Weights of a small GPT-style language model, trained from scratch on English Wikipedia.
Architecture: no biases in attention or MLP, tied embeddings.
Each number is 200 + 20 x the weight over the matrix's rms, rounded and kept within 0 to 999. Layers, rows and columns count from 0.

# layer 10 attention output, 128x128, rms 0.0513, rows 0-50, columns 0-63
206,188,203,212,192,216,192,208,202,214,221,163,213,193,206,191,178,214,211,197,210,193,210,185,192,204,218,178,199,208,180,174,199,221,177,227,197,186,190,201,203,214,197,199,221,194,221,193,162,206,223,199,198,232,208,182,216,168,205,205,186,201,190,206
207,214,204,182,222,230,213,190,186,200,193,182,206,191,192,202,211,189,184,209,189,244,197,187,213,189,180,188,214,203,203,181,181,205,215,214,232,215,216,204,216,182,205,215,190,197,180,215,225,199,185,196,237,183,219,188,219,196,218,192,204,209,206,188
224,197,189,220,193,207,228,188,212,191,170,211,197,210,210,217,209,172,194,199,220,220,225,183,207,202,178,225,195,202,229,212,197,201,178,193,192,225,185,209,207,201,184,196,193,197,184,175,199,213,169,195,198,214,199,220,193,206,218,186,225,206,187,221
230,228,177,194,198,205,201,193,213,176,210,197,184,222,210,191,200,184,234,229,209,245,205,155,183,163,202,187,189,196,214,224,251,179,186,194,226,179,208,200,193,165,167,178,225,229,228,198,192,233,228,202,169,202,217,187,178,189,207,170,214,228,163,213
211,203,212,225,221,187,187,202,205,190,210,183,194,213,228,216,179,167,195,238,220,202,205,175,195,182,196,207,217,200,168,196,189,203,188,203,171,201,187,212,181,199,183,188,189,223,173,190,196,207,205,202,205,177,173,224,232,199,199,217,190,210,224,200
180,213,179,223,191,207,191,226,186,199,190,189,195,223,223,193,171,199,217,210,227,200,227,207,214,231,189,183,219,200,192,190,206,180,201,192,188,215,233,227,180,220,216,199,187,194,203,168,191,210,199,208,183,203,237,186,210,184,221,217,198,204,212,208
176,189,182,184,195,181,211,228,223,182,200,180,172,221,224,203,191,209,215,208,218,205,210,208,221,242,204,200,229,196,193,216,207,207,196,194,209,196,223,208,187,209,214,201,190,217,194,209,236,211,199,181,206,185,239,200,196,183,203,160,189,221,189,225
206,198,196,190,215,213,215,195,196,184,212,202,206,187,186,198,208,217,194,182,193,191,190,202,197,219,203,206,211,222,208,182,208,207,203,201,186,205,210,228,218,212,196,208,205,193,210,199,194,211,208,207,214,204,221,181,185,214,189,195,195,186,212,164
204,217,196,186,237,192,204,175,218,178,172,242,191,201,173,179,191,173,214,194,188,169,169,184,189,220,206,227,206,200,180,226,189,191,181,189,208,186,188,194,175,181,219,214,198,206,203,226,224,191,156,154,196,219,183,176,187,166,174,188,221,190,200,208
189,205,184,177,170,212,223,203,212,209,189,187,181,201,202,229,201,198,215,192,214,180,199,195,191,219,214,180,182,184,185,205,209,176,191,214,178,196,200,173,210,202,201,186,197,207,211,204,197,223,182,218,192,202,200,209,222,198,205,206,219,176,184,198
199,218,222,188,203,205,198,197,220,194,215,177,172,207,213,208,203,226,208,186,206,187,207,196,171,176,215,201,205,199,213,227,212,205,170,174,184,207,195,193,180,189,185,209,221,256,233,212,179,207,192,221,179,211,214,207,192,193,174,183,207,225,196,195
189,226,209,213,194,229,186,219,178,193,173,199,188,198,210,207,176,195,200,199,206,191,202,231,221,195,220,192,201,201,181,174,192,205,214,233,188,194,206,181,192,198,229,186,180,187,188,224,194,195,215,207,228,213,191,192,203,218,215,222,202,211,201,202
195,177,206,182,221,204,182,219,169,213,196,190,216,210,199,200,236,201,204,187,178,211,211,221,222,234,161,187,193,192,192,199,151,190,206,196,181,248,210,214,193,211,228,218,183,192,186,165,205,188,217,150,199,196,180,225,201,190,215,225,205,169,201,218
194,173,191,206,205,227,194,213,180,191,173,201,179,189,212,213,204,193,217,205,238,186,210,208,195,241,192,194,199,225,224,200,194,220,168,181,183,222,219,193,212,218,261,244,180,188,187,192,218,195,181,193,189,177,187,189,224,174,226,235,164,201,248,196
186,234,192,200,189,203,200,189,238,216,176,211,159,224,218,208,201,189,216,224,190,227,224,217,192,170,181,178,211,191,202,225,210,180,172,230,172,184,188,223,179,179,177,190,212,182,211,185,203,215,203,216,214,200,197,216,199,202,205,201,204,190,176,229
205,214,208,208,218,203,210,185,167,188,204,191,208,193,195,198,211,198,188,198,193,200,198,182,193,215,191,229,181,197,170,218,202,218,213,186,209,201,183,195,204,200,205,192,180,205,208,205,204,184,211,173,207,227,209,209,193,218,194,188,201,221,190,198
213,212,198,222,178,178,192,194,199,180,210,191,224,192,218,196,195,182,226,224,215,207,224,226,218,204,191,182,196,176,201,189,195,216,215,218,201,206,192,225,189,183,198,207,228,194,198,185,222,246,207,190,196,198,216,192,191,160,207,205,192,191,203,192
209,236,191,188,227,208,234,159,235,236,194,228,206,179,174,184,188,229,183,187,204,206,169,176,179,180,209,191,202,205,218,210,196,214,203,178,204,187,212,205,208,214,164,204,233,221,208,214,214,182,193,224,188,201,234,171,207,193,187,162,225,187,206,190
219,202,193,204,222,171,199,212,187,189,206,207,198,203,190,174,202,170,200,213,195,244,192,209,203,197,206,203,187,202,211,216,206,195,216,212,228,190,206,189,187,213,184,190,231,194,211,206,189,204,219,198,218,203,202,197,194,210,226,167,211,204,185,218
206,182,214,187,202,204,200,178,227,197,174,221,185,185,189,224,186,184,173,186,206,196,187,214,186,186,201,209,194,200,193,213,210,196,219,202,195,169,198,206,215,194,188,185,212,192,209,213,201,214,198,195,251,213,204,179,191,200,185,201,192,194,197,182
204,185,202,205,217,172,186,175,187,189,194,188,162,194,217,193,234,221,199,195,198,185,221,220,210,198,166,198,203,199,194,225,180,227,165,172,198,218,197,204,199,199,214,209,191,202,183,200,203,199,197,175,170,193,162,236,174,198,208,198,208,232,245,219
192,183,188,187,183,198,212,205,224,198,206,196,198,174,194,205,217,186,210,178,212,202,188,208,211,178,200,205,209,240,190,182,189,224,214,217,199,173,204,207,230,208,189,186,204,181,210,220,204,221,199,181,205,211,210,212,209,203,203,179,160,203,175,189
203,193,188,215,216,205,179,184,182,201,202,230,207,201,196,180,198,217,191,195,191,187,191,224,187,203,208,197,199,186,213,198,169,223,202,173,170,184,218,188,213,193,219,198,182,192,182,205,209,201,218,192,162,201,183,240,207,222,201,222,182,219,217,201
170,213,179,173,188,198,173,199,217,199,177,208,212,211,202,209,171,209,198,202,180,193,193,202,203,231,238,209,217,194,195,170,194,229,184,195,203,203,203,196,200,219,209,174,190,161,179,198,186,192,193,203,204,190,194,202,190,236,198,230,187,201,206,192
186,201,167,218,166,160,213,218,209,183,215,194,196,231,215,220,215,182,170,222,202,188,199,217,225,210,171,198,222,212,219,200,199,175,202,196,187,198,213,226,206,223,200,214,203,220,212,173,188,211,183,205,186,191,214,185,212,191,224,197,192,203,184,224
203,227,183,233,194,207,232,187,216,195,200,198,198,221,219,201,192,208,209,230,219,226,191,208,213,208,177,179,204,214,191,199,179,157,201,195,185,192,191,236,184,161,179,204,208,204,195,184,203,190,173,202,191,214,207,190,241,180,225,188,201,209,200,206
192,211,161,250,203,193,200,191,210,183,188,209,198,241,233,224,206,164,219,211,234,208,225,230,210,199,194,206,216,210,226,221,180,183,183,190,172,203,200,228,160,172,206,221,178,207,176,183,195,234,166,192,205,170,180,207,228,210,230,178,197,203,182,230
212,178,194,191,198,203,196,182,181,194,209,218,226,157,167,195,176,220,195,180,197,187,183,191,199,212,226,217,174,186,216,171,224,205,217,186,195,188,201,146,205,197,211,180,202,194,187,237,202,167,202,175,176,199,168,199,195,202,175,215,195,173,219,193
190,197,209,170,207,217,197,155,206,196,180,216,198,197,150,213,210,222,156,210,171,153,196,219,203,216,202,215,202,188,194,210,191,205,202,189,178,189,194,204,200,202,214,190,191,206,208,222,219,182,184,195,198,198,199,196,205,202,177,227,195,183,208,201
236,205,229,190,222,192,195,137,243,207,202,224,229,176,163,167,188,220,158,181,180,183,180,202,173,166,232,208,180,201,186,188,215,220,193,205,211,177,163,220,207,194,209,195,261,221,244,209,175,170,216,225,202,224,164,198,194,194,146,203,236,189,214,167
210,189,207,211,210,224,191,212,179,199,231,197,220,199,198,201,214,196,198,193,208,191,171,183,210,210,195,223,206,219,162,172,198,215,196,209,217,200,197,195,199,194,217,196,185,176,198,233,203,182,198,178,227,196,202,217,208,197,202,217,186,208,222,200
210,197,212,174,202,175,190,187,204,192,211,223,207,188,168,194,171,199,206,195,203,241,179,186,196,189,236,210,187,206,187,218,217,208,225,204,199,169,192,216,203,185,174,168,210,187,201,203,169,208,197,205,211,196,192,194,192,189,195,189,218,189,227,196
208,228,222,192,219,198,203,182,203,163,195,203,211,213,196,198,208,201,206,189,209,175,192,199,214,187,212,198,177,195,195,208,210,220,184,177,216,175,180,199,199,173,216,201,225,220,208,206,193,208,202,226,188,219,204,193,205,189,192,211,208,171,195,187
206,216,206,191,195,196,209,210,237,169,218,190,207,162,209,195,221,215,193,182,195,202,192,175,183,171,216,199,204,210,201,193,228,210,195,206,187,181,189,217,182,187,168,209,212,216,223,223,167,181,232,225,198,193,199,199,185,215,200,178,211,214,168,193
236,203,210,183,230,197,216,192,198,196,212,197,202,166,179,171,188,203,208,179,190,175,175,191,182,184,219,202,188,209,221,179,208,203,186,193,185,190,184,200,234,180,199,208,197,192,237,226,172,202,184,185,193,214,174,194,202,176,198,191,207,186,243,193
208,222,205,145,192,212,190,177,261,188,211,198,214,194,167,208,209,219,194,188,162,185,199,178,186,159,236,187,195,208,171,207,186,211,199,158,212,165,186,190,200,212,184,192,216,205,218,208,169,199,212,234,189,236,225,221,196,214,171,179,201,209,175,200
221,216,209,231,199,205,205,194,194,192,181,208,219,212,211,193,195,198,182,203,220,182,185,178,207,208,201,189,199,197,189,205,186,196,197,188,193,206,217,221,208,194,211,226,189,183,189,199,222,201,165,188,210,222,180,212,183,218,189,232,181,199,211,205
231,191,226,224,210,226,190,188,192,189,205,216,215,182,192,203,204,173,213,208,197,205,224,192,205,195,190,166,161,202,200,215,199,203,200,208,197,210,193,200,221,189,212,223,213,211,218,215,214,202,212,189,198,216,192,204,183,198,198,209,186,219,204,203
207,230,180,207,206,220,216,191,172,208,244,209,223,211,214,160,201,191,209,182,197,218,196,182,219,221,199,212,217,198,205,195,203,198,191,212,187,193,220,182,201,201,213,213,194,208,228,176,204,216,196,183,211,189,239,206,218,176,229,239,209,200,225,167
200,191,208,204,182,194,171,211,219,214,196,205,212,219,198,187,234,190,185,188,196,218,220,197,207,218,192,171,197,185,181,216,182,201,208,175,215,220,214,206,196,231,209,220,188,206,175,190,211,201,204,179,200,215,221,198,195,238,219,233,199,212,191,198
205,207,210,186,226,203,189,188,177,194,204,195,239,174,174,194,193,192,180,185,179,203,188,187,193,218,189,197,186,194,203,236,208,193,234,227,233,194,195,201,236,216,205,183,202,228,208,221,194,204,236,208,213,193,223,172,183,191,184,207,207,209,209,183
216,206,220,196,189,193,213,166,178,161,181,204,203,166,184,205,201,200,186,219,187,210,179,191,180,222,219,201,177,227,203,198,225,203,202,223,189,205,200,211,217,208,185,238,213,211,220,228,170,204,211,181,242,212,179,205,188,186,181,167,210,226,198,174
182,213,218,191,187,214,195,190,209,191,186,210,186,187,184,196,236,205,182,191,223,201,188,222,195,230,196,205,198,211,192,223,212,211,201,198,182,209,187,198,221,221,194,178,186,205,201,213,221,200,183,213,207,206,174,194,210,237,195,218,185,207,200,171
206,195,182,191,193,190,196,187,255,192,187,219,188,196,219,210,208,203,222,204,191,202,200,239,228,211,200,186,215,213,221,214,183,160,178,163,181,212,218,197,212,194,222,208,201,165,173,167,192,187,205,200,210,211,204,205,204,185,224,219,201,170,233,241
188,179,175,175,219,213,206,202,201,206,191,208,225,206,153,199,207,225,189,143,164,209,200,197,191,224,232,208,201,199,218,195,189,190,217,192,199,202,234,197,194,234,227,189,183,170,198,211,211,181,228,195,218,224,200,209,192,226,194,214,211,204,182,216
228,203,224,222,199,193,217,167,214,190,226,191,215,213,190,192,219,187,199,225,185,209,183,178,193,170,213,212,192,215,201,187,221,187,188,207,210,171,188,228,206,181,200,190,210,223,235,209,166,211,191,214,201,218,174,197,176,161,192,205,234,200,175,168
221,224,239,212,222,200,217,204,211,176,208,197,213,181,212,175,198,220,193,203,185,190,169,208,204,216,181,227,212,219,185,206,176,201,210,195,215,187,166,216,199,159,212,206,214,211,214,221,222,185,165,174,208,212,199,191,216,190,209,219,212,191,202,201
189,189,179,185,200,187,203,211,188,193,208,216,242,194,184,205,201,229,191,168,154,164,204,185,190,241,201,203,204,207,195,167,202,175,225,186,179,191,200,203,205,234,214,194,184,174,216,184,219,185,194,213,165,215,203,225,203,181,194,229,202,184,226,204
185,224,170,209,205,228,195,209,238,195,208,217,189,184,218,213,188,186,223,185,221,219,197,205,188,160,213,187,204,214,220,174,192,198,198,168,194,185,202,203,164,184,184,197,205,197,199,204,180,200,205,227,201,177,233,185,179,177,204,178,187,176,179,191
202,210,193,195,205,178,227,180,214,217,208,210,207,194,197,202,207,241,194,186,205,176,207,172,191,246,186,227,208,184,184,185,179,168,173,179,181,198,191,173,176,235,207,221,204,207,176,185,222,160,200,197,177,173,182,184,207,193,194,174,203,185,205,192
210,174,170,209,225,211,193,241,188,189,186,193,184,215,222,192,204,212,234,211,215,207,205,217,244,232,184,168,198,211,194,191,154,187,174,208,194,210,227,207,200,207,231,214,174,201,191,185,236,194,209,162,187,179,190,157,206,169,219,197,191,203,224,219